config.yaml
n_layer: 8
norm_eps: 1e-06
rope_fraction: 0.5
final_lr_fraction: 0.1
doc_mask: true
Each number is 200 + 30 x the weight over its row's rms, rounded and kept within 0 to 999. Layers, rows and columns count from 0. The size before them is the row's rms in percent of the matrix's.

# layer 2 attention value, 768x768, rms 0.0507, rows 79-127, columns 576-639
091,224,185,139,235,229,187,256,171,170,170,232,171,158,216,212,207,183,221,216,191,249,226,195,203,222,190,235,208,220,194,276,172,178,226,195,169,163,229,181,236,188,229,212,169,204,200,252,198,261,194,210,227,225,194,149,226,249,216,166,189,191,212,224,181
090,206,190,177,141,225,194,192,235,179,205,167,194,151,231,219,164,198,234,207,199,182,230,159,238,196,192,179,154,252,212,165,155,248,229,194,195,222,214,179,229,198,194,189,239,198,216,209,233,227,172,170,176,234,231,248,130,186,172,137,174,186,206,225,225
095,197,188,171,192,173,251,208,174,173,249,213,170,227,161,230,135,250,162,166,205,228,193,130,162,161,208,212,207,187,266,194,226,230,244,252,216,184,190,199,187,171,175,256,148,204,221,190,234,195,204,174,226,198,134,252,218,200,146,217,205,225,178,187,216
095,226,170,173,198,240,169,136,195,204,198,200,283,256,196,219,248,216,162,195,173,222,196,226,262,192,149,188,207,175,224,173,187,203,206,199,189,192,219,233,172,216,219,205,215,217,256,154,175,244,197,167,259,196,215,250,220,199,220,196,178,199,171,202,263
096,235,170,162,224,215,180,234,190,204,163,213,231,227,189,193,255,180,181,158,205,190,224,178,242,143,200,114,252,170,166,221,197,181,174,207,255,213,238,205,179,186,184,187,204,190,190,167,198,211,279,203,225,169,223,185,226,255,223,149,213,238,213,192,135
093,213,225,198,225,177,236,192,232,207,192,227,213,207,166,180,217,283,137,225,200,198,216,163,176,243,207,183,220,202,195,232,204,245,176,243,134,205,202,201,143,180,200,230,166,191,260,214,210,208,223,191,183,242,203,223,226,166,204,186,179,216,240,177,207
094,199,180,210,213,191,218,193,145,192,186,191,250,232,147,153,177,170,259,187,244,209,223,223,175,174,172,202,193,206,220,164,227,152,164,176,193,205,230,184,171,188,205,238,251,164,164,198,272,173,180,165,189,190,151,190,180,216,145,190,193,187,208,207,236
091,179,176,197,179,145,247,209,156,159,222,223,171,180,205,137,198,201,158,148,156,204,170,187,188,189,174,166,167,208,209,141,173,144,170,162,267,197,195,210,231,203,196,183,188,264,156,155,238,191,196,171,240,215,229,198,138,240,254,215,204,168,172,164,216
092,193,197,270,219,233,132,207,196,183,226,199,220,228,189,193,183,137,169,153,161,170,165,188,166,147,230,183,183,163,151,182,239,212,271,223,213,199,239,241,197,153,239,228,167,235,185,225,179,165,245,208,207,210,197,160,216,183,220,170,226,141,213,173,235
093,191,204,238,219,195,215,215,204,206,180,220,201,186,241,204,255,156,196,213,181,193,155,192,260,224,128,181,181,185,218,165,193,221,239,162,149,164,222,224,204,226,172,198,178,145,185,152,185,255,164,191,210,216,207,221,158,142,198,199,147,160,187,181,220
096,213,217,205,182,187,210,208,225,168,202,205,174,227,269,227,263,239,150,208,198,170,196,209,227,203,201,150,212,140,209,203,189,212,215,116,221,199,220,157,219,209,198,179,211,175,189,248,224,157,266,240,223,147,242,159,237,244,206,213,223,195,179,194,236
096,179,223,183,179,196,206,190,228,198,199,207,192,180,157,196,167,231,193,195,201,182,225,240,173,196,221,247,166,174,217,231,219,176,177,184,201,198,198,189,161,211,203,251,170,218,196,149,202,149,224,192,157,177,250,201,200,124,143,251,226,176,245,205,162
094,145,233,208,195,242,219,191,169,181,167,133,227,186,181,212,232,241,257,253,185,233,180,181,226,194,241,186,180,211,219,263,196,246,254,204,144,201,177,221,163,260,238,225,213,191,188,171,190,209,212,224,223,169,235,235,200,213,156,214,126,230,235,182,220
097,229,176,214,245,216,239,215,144,202,246,170,205,176,204,216,209,237,210,220,183,207,268,176,205,201,180,204,208,205,199,229,223,187,202,199,160,234,199,155,204,238,196,185,182,210,161,182,229,225,227,236,179,236,237,188,211,226,278,278,199,169,160,196,194
095,222,174,198,137,172,152,159,196,178,191,211,210,218,167,211,200,177,180,204,255,208,189,194,228,200,273,260,205,130,175,186,196,167,136,151,212,249,175,237,276,181,209,177,198,184,227,222,216,188,235,196,172,184,193,184,183,230,270,221,226,134,180,170,159
091,214,204,261,187,249,182,178,229,145,115,209,169,223,201,238,230,142,223,177,180,145,180,190,207,183,219,182,179,192,176,183,192,196,195,167,205,204,192,139,189,216,175,240,226,192,198,277,211,197,183,209,185,208,229,209,165,148,230,159,196,215,139,202,225
092,215,205,156,191,183,210,187,149,213,131,228,179,179,185,244,199,166,188,209,185,267,250,220,229,158,241,189,198,229,202,252,229,224,241,233,189,232,193,203,221,190,256,204,187,223,200,203,205,218,200,232,228,231,129,201,207,215,232,144,189,186,196,190,218
099,218,231,218,208,246,143,244,212,213,182,193,222,221,192,171,194,151,220,201,204,217,216,181,220,188,192,155,170,228,223,197,158,185,165,194,200,197,175,184,245,248,220,163,223,205,183,158,223,237,238,185,161,207,180,267,179,203,176,216,194,184,193,183,222
093,196,191,214,179,196,213,249,196,216,244,168,210,135,214,231,204,243,219,200,175,189,200,212,173,197,189,213,209,221,216,180,228,230,233,182,237,222,205,217,211,183,157,175,204,193,213,237,240,193,232,204,243,145,182,142,201,206,202,162,155,214,208,186,138
094,146,183,160,199,199,202,218,183,184,226,215,172,178,170,230,203,140,186,208,156,217,199,252,225,201,200,194,114,228,175,201,144,201,245,163,168,186,195,203,180,170,177,225,151,213,182,168,211,246,195,247,161,204,243,222,209,119,134,220,178,216,195,232,138
095,218,200,218,202,230,188,181,241,243,173,211,177,172,171,234,234,206,196,242,214,163,216,193,181,181,179,197,161,224,186,214,224,200,155,193,196,216,153,216,244,234,185,201,208,205,198,214,230,244,224,192,213,178,209,236,151,217,176,205,194,260,208,217,211
097,155,184,236,159,231,142,191,186,156,211,235,207,230,180,177,220,165,150,205,208,167,187,224,178,245,147,183,182,209,194,168,276,218,246,234,160,209,200,206,252,215,204,185,252,171,229,183,184,174,215,219,186,271,226,178,178,180,218,175,183,156,182,243,204
104,228,155,209,216,214,248,195,161,210,221,212,181,213,158,208,174,225,155,249,221,233,210,250,236,174,216,234,231,221,160,196,153,195,197,188,188,204,201,161,214,194,204,197,122,248,219,155,196,128,298,180,192,199,181,202,201,223,230,190,196,195,221,219,202
091,218,203,175,249,198,202,147,191,155,165,190,210,187,152,157,188,215,231,220,212,198,235,174,183,257,212,218,208,125,170,203,214,210,204,187,149,217,224,181,172,122,216,200,199,167,209,185,240,186,178,198,162,215,186,170,274,193,127,193,224,175,177,215,202
100,228,192,203,190,164,194,206,238,170,250,177,243,218,144,190,227,194,188,146,200,161,139,181,238,258,170,279,201,218,171,194,167,159,277,223,198,191,219,237,187,229,162,253,206,210,183,175,232,201,179,225,208,173,204,205,237,170,233,177,176,213,229,214,260
095,166,235,185,215,198,170,181,252,220,222,159,192,207,229,178,227,245,142,240,213,255,116,189,171,240,211,153,209,224,187,244,197,198,228,158,196,198,177,201,208,166,214,240,216,215,177,242,143,215,216,171,155,233,217,176,245,172,196,195,169,187,218,169,218
099,179,187,236,116,194,188,177,235,166,207,184,130,187,143,164,159,185,206,202,177,212,229,260,190,249,195,225,217,250,187,234,163,234,196,188,259,176,206,182,205,171,216,223,148,134,166,151,162,114,205,185,175,247,193,185,159,153,182,199,141,229,221,188,165
096,181,242,189,199,141,198,198,173,229,199,135,215,196,155,169,167,174,271,160,185,229,167,141,179,198,185,214,230,163,223,220,158,211,200,145,193,187,238,140,194,168,190,193,176,211,196,201,157,180,173,177,173,236,159,156,174,213,180,177,208,231,213,181,187
096,219,209,176,209,198,191,223,261,203,218,217,205,225,177,185,249,207,194,233,183,183,168,159,213,214,169,243,212,205,233,203,265,205,245,234,151,164,214,212,212,163,226,181,190,203,180,220,201,204,175,174,153,175,191,185,139,204,174,177,160,236,220,223,295
090,200,191,194,124,182,155,215,179,227,245,159,182,179,258,197,182,219,213,164,261,223,212,171,147,187,199,187,218,217,207,203,210,247,238,200,236,184,131,215,230,220,159,147,193,208,192,188,157,229,247,166,194,174,192,238,237,236,243,194,191,169,180,224,187
092,164,184,211,171,181,122,203,182,215,202,156,154,144,259,255,233,191,197,216,202,171,217,218,181,266,191,169,207,259,210,198,207,214,190,216,185,217,200,208,187,239,189,170,221,195,217,199,167,188,155,182,202,218,155,239,207,178,202,206,256,178,226,240,176
089,150,209,168,180,179,204,237,152,165,240,257,206,194,199,220,189,239,176,247,196,232,244,252,192,184,193,176,227,203,260,221,203,149,247,156,200,174,163,272,198,192,177,189,220,232,222,176,164,225,172,178,238,266,176,183,169,155,213,180,220,186,173,249,109
097,209,177,227,189,223,195,211,188,196,244,182,263,205,193,200,272,205,183,216,153,207,170,234,186,191,200,210,228,232,209,222,195,245,184,240,186,206,163,158,177,227,196,214,200,180,182,158,204,215,172,208,174,201,198,216,200,187,195,162,230,155,187,166,167
097,235,223,206,223,200,188,215,227,259,191,205,200,204,193,137,224,170,197,173,184,203,188,179,205,163,203,212,184,225,198,187,199,238,198,165,95,234,218,230,166,232,192,235,199,225,209,183,191,247,193,231,212,207,211,228,206,187,164,210,207,209,152,174,217
089,208,147,173,190,240,195,200,245,289,220,240,224,204,182,167,223,202,175,185,166,181,231,165,181,206,233,169,207,136,267,242,184,188,232,201,199,140,259,249,213,174,196,257,186,159,232,213,173,174,159,266,184,221,181,206,179,176,205,187,252,189,173,227,241
096,237,196,216,226,239,274,206,188,159,168,183,255,238,251,177,218,199,214,182,190,246,205,202,194,239,222,223,234,218,235,247,225,207,153,144,206,192,182,187,181,255,194,223,216,200,196,191,184,170,205,218,187,169,172,231,223,239,212,209,219,256,188,151,207
093,187,214,203,198,194,186,206,181,201,235,234,242,208,114,231,216,245,179,247,192,180,167,182,175,198,185,214,235,193,221,137,226,190,209,232,149,203,226,204,216,174,232,139,163,197,199,267,216,169,150,202,167,208,205,222,231,176,175,160,271,156,231,158,218
093,185,239,174,170,151,201,206,157,220,175,226,224,167,226,130,235,195,158,216,253,208,181,204,204,200,211,143,203,234,197,181,194,220,211,192,184,218,141,212,181,181,205,181,240,151,215,266,227,216,233,160,237,207,220,235,183,193,186,220,237,171,205,226,161
100,174,215,135,255,197,180,174,171,232,237,197,241,158,174,203,162,234,190,173,228,224,217,192,160,192,210,234,211,193,165,217,265,203,198,184,182,242,248,268,204,193,197,242,195,214,195,193,159,231,188,223,192,193,213,195,177,148,206,199,191,235,191,280,197
090,183,198,193,194,246,204,233,184,214,171,141,180,167,193,226,170,191,160,199,216,163,199,212,208,216,163,218,194,154,178,247,212,198,184,158,236,228,221,176,214,188,218,243,224,282,223,172,198,202,171,216,165,226,215,192,212,246,215,214,207,232,236,268,215
095,212,213,147,223,193,203,151,117,194,211,188,172,216,208,205,215,180,205,245,231,137,212,233,231,205,162,168,146,264,218,206,180,140,169,190,162,254,205,159,223,208,209,204,208,125,204,192,186,199,204,251,167,226,180,127,220,172,170,210,216,205,203,254,182
099,188,228,231,219,205,204,187,218,182,226,186,235,214,168,192,189,185,261,218,196,204,211,188,191,207,235,195,194,189,232,212,217,156,181,187,258,189,171,176,153,212,212,196,225,161,212,186,218,234,190,236,216,171,165,209,184,213,266,196,183,212,186,192,166
091,185,195,225,186,239,209,247,127,201,207,155,225,189,168,226,211,206,190,148,209,218,166,199,184,222,214,205,189,137,235,195,206,216,205,187,176,212,216,193,199,247,157,227,217,181,262,179,227,138,210,188,142,207,255,215,223,229,261,144,162,190,217,167,188
092,199,225,228,201,228,137,162,212,168,236,223,210,197,221,239,208,207,247,186,118,164,213,235,179,208,221,184,203,240,203,216,152,213,233,218,234,234,255,201,230,107,221,209,141,181,229,197,178,181,167,149,210,202,236,174,213,209,211,220,207,163,218,257,192
097,226,205,235,190,207,238,155,167,260,198,185,192,221,201,173,193,207,215,201,184,212,145,171,157,166,142,167,220,161,169,189,245,197,197,151,148,148,241,182,226,207,204,240,223,204,235,165,282,291,209,190,227,193,175,173,246,196,148,215,191,166,182,185,211
096,175,138,192,202,200,134,189,250,175,143,170,177,208,186,201,196,252,180,161,238,188,177,251,193,188,235,242,179,213,180,232,245,196,238,214,206,182,197,169,138,219,225,193,225,201,233,227,160,220,193,189,167,200,186,189,208,207,259,177,195,232,133,195,216
094,182,206,203,227,235,197,200,228,174,205,189,257,191,196,238,178,141,205,236,177,206,201,208,147,164,176,160,138,244,214,206,167,192,149,222,221,192,234,219,210,188,217,214,193,200,176,172,182,221,222,150,232,232,198,218,194,172,225,166,214,204,211,208,202
096,194,158,235,183,212,214,142,229,238,236,196,165,194,229,179,218,184,179,189,217,246,202,198,139,172,195,204,208,221,207,200,236,220,167,199,206,225,206,272,259,196,158,171,212,185,218,195,206,206,207,176,272,189,188,187,145,228,194,215,210,184,164,247,180
089,191,179,194,210,154,226,193,238,256,212,219,184,205,194,190,194,200,186,186,216,233,196,161,189,239,211,196,135,244,118,201,216,166,215,218,196,199,247,140,211,188,221,207,179,211,224,128,204,228,209,239,183,182,143,255,231,231,217,206,233,213,177,213,241
# layer 2 attention output (transposed), 768x768, rms 0.0502, rows 79-127, columns 576-639
105,198,205,205,186,207,215,168,256,208,165,209,252,160,179,158,173,175,197,203,220,244,211,139,215,172,236,217,202,223,202,176,248,234,149,294,230,228,158,183,222,223,150,227,162,258,179,123,193,199,185,243,210,221,235,216,190,227,214,206,204,181,227,242,227
090,203,213,214,184,194,220,193,247,154,213,188,203,252,221,185,178,146,167,181,195,171,147,226,201,214,195,116,180,206,227,204,219,171,192,221,178,188,181,228,194,225,161,194,234,247,211,237,214,213,230,202,197,198,240,172,170,182,220,168,205,166,198,127,173
091,251,241,234,181,196,200,153,201,239,170,200,149,213,240,190,170,193,216,235,241,218,153,180,210,216,282,156,197,149,198,219,246,107,237,197,142,202,199,215,191,202,212,192,149,198,121,195,170,198,157,170,203,159,191,136,244,195,286,202,200,214,187,223,213
091,152,196,189,203,205,204,225,211,201,177,217,228,203,270,197,221,195,229,229,219,181,235,177,239,170,193,208,178,167,215,205,231,146,178,282,200,199,217,144,248,205,219,169,213,167,224,297,168,180,236,230,196,171,153,227,155,237,216,197,262,221,249,244,143
093,138,197,155,179,207,181,232,180,198,166,192,219,196,216,189,243,199,200,158,217,168,201,155,187,198,178,243,186,126,230,202,203,208,221,218,229,110,188,155,234,200,198,178,161,223,238,191,183,219,180,207,201,179,131,210,178,188,198,235,215,241,218,175,188
086,176,199,251,202,174,164,148,178,177,200,259,191,186,216,204,208,175,209,223,237,246,169,231,201,211,165,230,199,203,245,209,210,158,207,229,259,204,209,197,147,193,169,183,232,180,201,182,215,218,166,237,209,193,218,238,240,206,194,176,187,241,214,215,264
091,228,185,150,198,249,169,207,230,215,254,214,181,185,195,192,191,210,176,191,164,189,183,193,248,237,165,203,218,264,169,226,190,204,152,243,157,281,185,219,211,163,182,175,172,203,130,224,133,183,172,203,190,185,204,286,201,190,170,251,210,167,197,210,165
093,177,205,211,172,220,198,200,240,162,207,190,166,180,189,226,164,136,216,151,193,174,190,210,161,174,167,223,172,196,256,235,181,259,210,186,199,234,205,239,168,193,152,218,249,127,199,175,183,200,198,236,225,237,258,197,230,225,190,193,173,270,208,207,241
096,190,234,221,111,147,194,218,234,209,222,213,148,213,237,188,177,205,127,190,210,202,179,188,226,225,201,255,222,147,255,220,217,154,157,239,174,227,161,172,250,205,231,216,221,210,190,172,197,198,190,209,172,190,150,210,213,182,190,200,200,255,196,214,172
098,190,185,201,191,196,241,181,185,201,241,132,266,224,200,205,183,137,199,184,167,194,166,253,191,254,235,205,204,241,207,193,171,221,215,168,179,228,208,185,190,155,226,121,234,224,176,241,195,199,198,172,140,169,245,184,254,195,188,180,225,227,137,207,198
095,221,180,157,162,157,180,219,224,213,212,206,191,142,215,181,156,185,232,130,224,217,231,135,215,227,184,208,190,258,200,199,235,185,158,220,219,186,216,226,205,216,175,176,214,226,209,230,159,225,236,133,233,237,184,200,163,179,161,217,181,271,196,153,159
093,193,168,183,182,223,168,145,183,282,146,193,194,162,208,197,166,198,223,188,184,188,180,178,276,206,173,256,222,181,226,185,165,187,160,203,198,234,133,222,214,249,253,186,225,197,248,181,197,213,206,203,153,217,184,171,249,217,176,171,183,273,214,158,242
096,227,201,192,179,158,193,177,206,252,202,216,207,174,171,161,187,210,239,201,230,171,197,188,203,192,217,207,158,159,172,201,203,149,194,210,200,214,219,171,205,214,145,250,213,208,179,229,206,177,214,206,184,188,190,214,183,207,225,218,199,206,184,184,172
091,225,222,233,118,184,172,195,195,234,222,181,175,227,168,162,197,145,224,165,211,214,196,249,223,208,169,156,205,200,218,194,198,197,216,228,261,176,208,262,229,238,188,192,220,226,214,239,182,232,223,156,195,206,223,164,170,182,188,208,232,189,216,202,214
093,186,195,191,191,197,198,187,258,163,232,192,144,240,182,209,165,233,189,204,194,179,184,237,174,227,192,140,198,253,153,210,178,284,199,210,194,164,205,211,240,200,189,223,183,192,178,232,238,258,155,208,223,223,129,170,205,172,173,232,164,179,234,181,263
090,213,228,176,186,171,255,196,200,207,159,207,189,152,221,162,230,225,176,197,161,230,234,160,207,177,199,229,194,187,172,297,227,196,225,154,218,198,206,235,167,227,249,180,174,208,199,182,196,215,216,184,166,175,191,192,155,157,208,228,222,126,208,133,228
102,158,172,230,230,175,184,194,195,201,175,201,237,195,166,225,196,230,206,212,167,237,156,167,211,176,238,237,222,175,243,201,186,134,215,187,204,195,211,204,221,195,203,146,205,174,201,247,137,204,158,249,200,225,236,145,224,241,219,212,183,200,234,233,99
093,189,250,178,224,187,267,195,177,229,174,228,154,190,216,212,221,197,178,194,145,165,205,220,244,191,178,198,166,213,185,217,263,193,240,237,230,216,214,171,156,184,189,173,229,199,199,170,206,154,203,226,280,225,159,223,193,196,194,196,226,155,179,180,228
094,209,208,211,229,169,203,178,177,160,140,216,199,225,213,207,209,190,183,217,138,187,238,230,179,183,192,163,176,188,209,179,199,175,215,174,210,145,208,218,236,211,191,189,193,213,215,168,177,196,191,159,199,229,216,206,226,178,190,190,195,177,189,203,204
094,241,197,197,190,137,210,177,217,199,225,267,160,178,168,205,194,206,215,191,230,229,135,205,212,244,210,173,232,202,207,195,223,145,152,198,143,220,223,152,240,158,194,211,217,205,220,227,174,132,180,202,187,204,218,224,232,180,168,196,183,179,163,240,243
094,154,229,112,247,188,209,265,213,216,178,169,241,201,208,186,183,215,240,180,195,170,195,173,247,172,175,221,210,163,210,204,234,231,208,238,203,170,220,174,200,207,197,186,207,188,221,238,248,239,197,164,212,184,205,202,213,244,177,215,185,179,184,158,181
093,192,165,148,138,174,181,263,191,220,263,232,174,169,234,180,149,190,239,219,255,183,167,219,177,241,192,200,228,257,214,189,205,154,165,209,209,202,212,174,231,195,225,170,214,261,173,194,173,184,212,151,179,219,257,216,175,244,167,258,232,249,221,210,182
097,207,276,151,216,189,126,242,181,222,166,216,167,217,273,159,196,213,209,146,194,204,171,181,185,207,241,176,204,184,206,189,114,237,191,204,194,201,227,241,160,174,218,255,174,246,188,209,209,208,244,215,176,224,209,188,260,191,189,193,223,229,276,233,205
093,229,209,219,160,214,213,189,209,178,212,189,230,218,197,259,179,229,159,215,208,227,207,184,227,170,199,199,183,188,274,247,244,195,201,198,257,206,221,153,196,195,196,247,201,201,190,188,195,257,152,165,196,144,219,192,201,179,200,168,203,181,253,261,210
101,170,136,233,234,186,185,154,175,232,153,181,162,199,219,154,241,171,176,254,255,220,275,211,215,231,190,181,141,186,220,194,204,247,237,219,157,244,178,158,208,176,193,230,248,183,217,188,146,182,228,202,199,170,187,188,236,192,200,157,187,186,236,190,256
095,212,210,203,167,179,196,230,241,174,157,175,199,274,180,173,198,186,192,206,226,240,204,154,216,215,202,208,146,188,190,161,159,197,174,209,211,225,171,227,177,186,186,186,155,153,246,185,216,196,205,237,205,190,165,227,192,206,202,228,186,232,185,247,196
095,200,225,182,224,240,132,204,193,238,199,233,231,245,201,239,192,202,170,219,189,206,243,158,202,229,241,132,217,184,239,190,213,160,171,159,152,179,264,225,274,217,214,204,259,255,200,225,242,183,199,177,189,223,215,165,180,226,194,197,203,169,185,166,200
091,192,186,221,168,191,258,228,201,242,209,161,195,209,139,221,229,210,164,251,275,186,214,213,207,252,224,166,153,157,148,207,176,182,237,217,212,200,192,254,218,183,182,219,188,183,272,190,227,191,189,198,206,204,241,193,250,160,197,171,199,195,223,227,185
099,180,175,226,238,197,175,254,109,172,166,197,249,159,183,180,205,177,197,209,149,210,202,191,189,258,257,182,234,160,170,160,271,215,178,184,184,192,185,198,255,223,215,191,238,232,235,220,236,214,174,150,222,226,207,228,168,195,178,201,211,132,203,240,189
092,197,208,200,206,181,192,188,202,236,166,155,244,225,206,177,204,214,245,218,216,224,203,230,211,214,205,163,189,150,150,178,201,220,175,180,175,222,190,221,210,147,200,171,234,213,214,224,278,211,200,220,219,179,192,219,192,183,193,204,217,207,232,195,157
091,199,248,194,233,231,203,197,243,183,168,215,215,201,238,161,217,157,191,194,204,237,162,188,224,196,193,222,215,193,190,220,245,131,242,233,183,207,219,219,195,235,138,198,229,230,221,187,219,161,204,187,173,207,220,180,137,191,229,212,196,210,190,181,241
097,219,168,232,158,183,213,167,221,246,216,128,197,148,177,184,210,192,232,248,147,202,244,207,212,214,170,175,210,271,180,207,262,248,201,195,151,175,174,185,195,176,188,161,197,179,180,191,170,179,157,225,229,238,183,208,206,211,258,211,188,225,218,165,195
099,210,202,220,207,194,221,175,189,149,193,141,175,155,227,258,196,190,210,193,191,263,164,163,264,208,190,162,184,165,149,155,196,183,191,202,166,206,202,216,213,171,222,209,201,152,173,179,167,164,200,242,223,196,185,244,169,200,187,197,185,186,199,215,155
093,199,180,235,186,212,179,206,166,129,213,245,180,187,188,163,210,235,200,171,220,180,225,188,240,191,174,190,180,255,214,212,215,161,246,223,218,224,170,149,194,154,167,162,176,202,252,158,227,157,241,180,175,213,217,210,195,198,245,208,197,183,197,179,203
093,147,190,195,223,210,193,258,220,175,203,151,241,202,172,209,201,256,210,143,155,202,241,204,252,224,231,208,189,172,198,196,167,201,214,188,128,215,169,173,114,210,170,146,208,195,177,132,207,236,266,159,200,173,208,195,197,220,231,170,198,170,215,230,154
094,197,145,188,254,147,191,169,197,203,236,177,222,150,208,231,184,205,205,153,157,135,222,203,135,184,207,231,213,156,166,180,195,209,234,212,214,173,201,210,186,207,173,224,209,206,167,200,170,174,227,197,197,176,192,182,145,179,171,176,183,153,183,207,184
088,205,228,196,231,251,262,180,176,179,181,206,211,233,206,195,224,207,196,210,191,218,206,201,200,184,208,194,197,240,209,215,248,252,251,217,179,162,185,228,199,189,138,188,178,200,177,211,183,203,217,220,264,204,206,181,199,223,207,212,154,181,159,159,273
092,234,225,156,205,150,186,211,202,154,214,228,230,241,204,242,174,249,230,134,183,183,207,163,222,212,209,193,194,240,202,210,196,202,213,156,142,181,189,187,195,187,242,178,216,214,229,231,193,185,188,185,161,212,233,188,192,231,227,135,153,214,191,171,208
089,236,232,253,190,163,210,204,240,227,240,227,187,213,249,144,224,199,227,226,163,224,211,224,236,259,203,192,164,187,262,227,167,152,245,194,163,155,206,203,148,211,185,211,194,192,197,164,184,184,231,227,179,163,245,222,208,216,191,188,211,169,232,200,202
089,184,182,168,192,213,190,207,232,155,188,215,202,218,202,187,220,211,210,253,206,129,154,128,186,149,223,201,230,221,177,186,161,151,209,204,202,170,175,223,184,198,174,148,208,209,186,228,203,205,261,227,195,177,236,174,199,222,193,124,227,129,209,216,169
097,142,209,168,227,205,207,217,231,139,176,187,176,194,183,253,184,207,209,216,204,175,152,176,130,236,209,217,253,207,182,197,213,145,168,213,250,158,205,148,222,194,212,228,143,159,205,206,195,157,179,134,194,215,207,211,179,234,162,209,163,195,240,233,222
098,224,232,225,183,193,229,158,213,215,204,224,230,181,241,215,233,198,118,182,161,180,238,176,220,188,218,147,179,211,209,184,190,276,192,168,169,204,221,176,234,208,212,193,188,189,195,217,193,170,184,168,198,248,175,173,212,197,198,241,168,195,237,202,242
085,176,232,192,261,155,211,156,233,226,186,185,150,207,113,169,211,241,201,207,215,162,189,221,256,229,230,216,214,188,201,178,191,219,196,189,184,232,180,237,156,150,187,245,186,247,135,216,171,192,219,239,173,193,170,152,187,163,190,206,241,195,198,171,186
093,127,270,214,216,269,256,191,220,214,229,186,228,193,231,232,221,196,182,207,179,212,212,170,206,232,200,220,190,185,183,247,215,278,230,210,133,177,173,181,187,236,167,191,219,218,150,181,130,215,197,190,264,225,138,242,192,183,161,143,202,222,180,193,230
100,166,211,208,190,266,222,207,239,210,188,189,204,218,200,168,218,171,196,207,137,231,187,195,192,208,209,171,187,215,116,213,241,266,236,224,215,185,172,222,191,174,208,173,244,156,227,223,159,151,208,241,217,190,205,194,186,166,216,175,165,184,193,202,152
095,181,282,189,215,221,249,179,178,201,229,200,188,203,231,158,150,199,189,224,161,225,251,169,243,206,187,199,188,190,205,188,206,205,191,219,211,189,196,234,177,156,145,196,205,117,207,149,198,190,204,228,184,153,241,244,210,204,183,228,191,246,196,133,224
094,195,173,161,170,173,160,186,191,235,188,204,197,170,196,207,268,195,217,193,194,159,195,200,239,203,160,198,251,213,165,203,213,178,209,223,209,242,181,127,163,231,218,231,181,178,187,157,197,149,226,213,186,208,157,245,204,199,202,248,192,154,185,176,130
096,193,207,182,192,188,181,260,186,192,187,227,213,233,225,207,166,193,236,161,211,171,179,235,222,164,234,189,203,217,184,210,200,207,215,223,131,168,239,208,263,212,179,229,236,150,187,179,202,166,178,173,183,179,201,182,252,178,211,226,225,193,167,143,241
095,146,241,228,205,207,198,187,178,216,193,243,183,220,224,190,214,188,204,202,231,227,185,261,176,181,169,156,208,168,166,218,200,249,219,248,175,195,142,177,225,231,199,224,213,170,224,175,162,211,156,175,182,177,198,208,173,227,251,181,169,188,243,261,196
# layer 2 attention query, 768x768, rms 0.0501, rows 128-133, columns 576-639
089,216,196,224,228,193,200,152,195,165,256,218,245,230,212,178,198,212,201,193,174,204,201,191,162,193,255,195,187,244,181,226,220,202,210,200,168,215,228,226,226,253,208,238,228,252,242,223,175,198,191,241,167,167,283,202,236,195,184,231,149,166,172,213,261
087,194,215,173,244,226,197,189,208,268,181,204,172,161,198,160,212,192,222,187,145,222,159,189,153,198,216,148,223,256,218,148,166,233,188,162,214,185,231,209,185,205,180,237,207,240,231,209,242,186,165,196,198,250,231,198,232,222,162,174,183,172,230,154,231
087,200,227,215,188,148,227,231,226,183,219,229,228,225,202,209,165,244,204,198,227,194,179,227,207,208,160,211,222,175,178,179,195,190,196,226,212,188,253,190,221,195,198,168,247,167,217,194,248,127,240,210,195,187,132,226,167,180,207,224,193,175,195,235,207
091,230,232,216,198,216,239,213,214,251,196,221,177,175,207,166,224,246,199,234,222,179,192,199,162,183,204,214,214,237,159,277,163,179,233,166,206,199,204,239,198,140,185,185,210,177,233,183,126,222,167,262,184,172,227,206,177,166,185,201,231,202,229,238,130
088,185,140,214,243,152,178,226,209,205,184,239,191,158,187,161,204,193,250,180,198,181,219,175,225,216,250,180,184,214,233,186,254,177,176,181,163,233,204,233,170,185,196,214,199,218,166,231,200,198,243,192,207,193,163,222,166,158,241,208,172,194,223,164,215
092,268,246,174,239,182,227,204,180,220,204,168,202,188,239,192,177,166,237,213,209,182,178,252,220,215,192,185,195,236,241,216,196,172,160,158,220,130,156,186,223,211,210,202,222,160,169,209,215,232,181,199,281,206,238,178,206,235,211,179,223,180,187,237,212
# layer 2 attention key, 768x768, rms 0.0502, rows 128-132, columns 576-639
084,196,184,192,208,199,236,261,227,269,157,189,217,252,250,221,229,183,212,180,179,160,239,158,187,233,186,191,214,172,188,199,155,215,210,150,186,189,121,152,228,207,201,172,185,191,253,184,151,174,175,176,164,183,196,213,223,182,204,166,194,243,208,202,216
089,218,205,206,227,193,224,193,221,209,230,268,208,189,230,275,252,185,143,171,186,216,188,180,209,200,192,233,176,196,199,208,211,241,207,183,170,248,182,179,194,218,246,204,174,231,257,199,175,199,204,237,211,139,236,209,241,110,230,216,165,232,212,186,184
081,191,203,201,184,166,186,200,176,182,216,191,273,200,223,166,222,152,202,205,158,239,233,181,168,200,178,252,199,168,198,268,211,210,191,204,174,194,140,209,214,236,240,148,175,210,186,184,215,187,205,218,224,195,147,238,219,207,158,188,231,193,208,184,215
082,209,198,229,209,194,143,212,176,182,210,228,150,235,185,201,195,176,201,215,185,226,143,223,177,210,215,178,196,234,198,182,200,226,219,184,184,154,228,204,249,188,191,206,191,259,256,165,237,202,218,221,200,181,189,204,187,181,220,149,245,197,188,192,213
093,133,185,171,178,189,158,236,269,195,166,110,193,214,166,216,194,192,212,201,187,220,194,213,186,195,226,218,210,205,197,189,194,222,210,188,209,224,208,158,155,257,223,198,218,157,173,234,251,228,231,166,199,195,106,196,216,223,230,199,174,157,236,237,177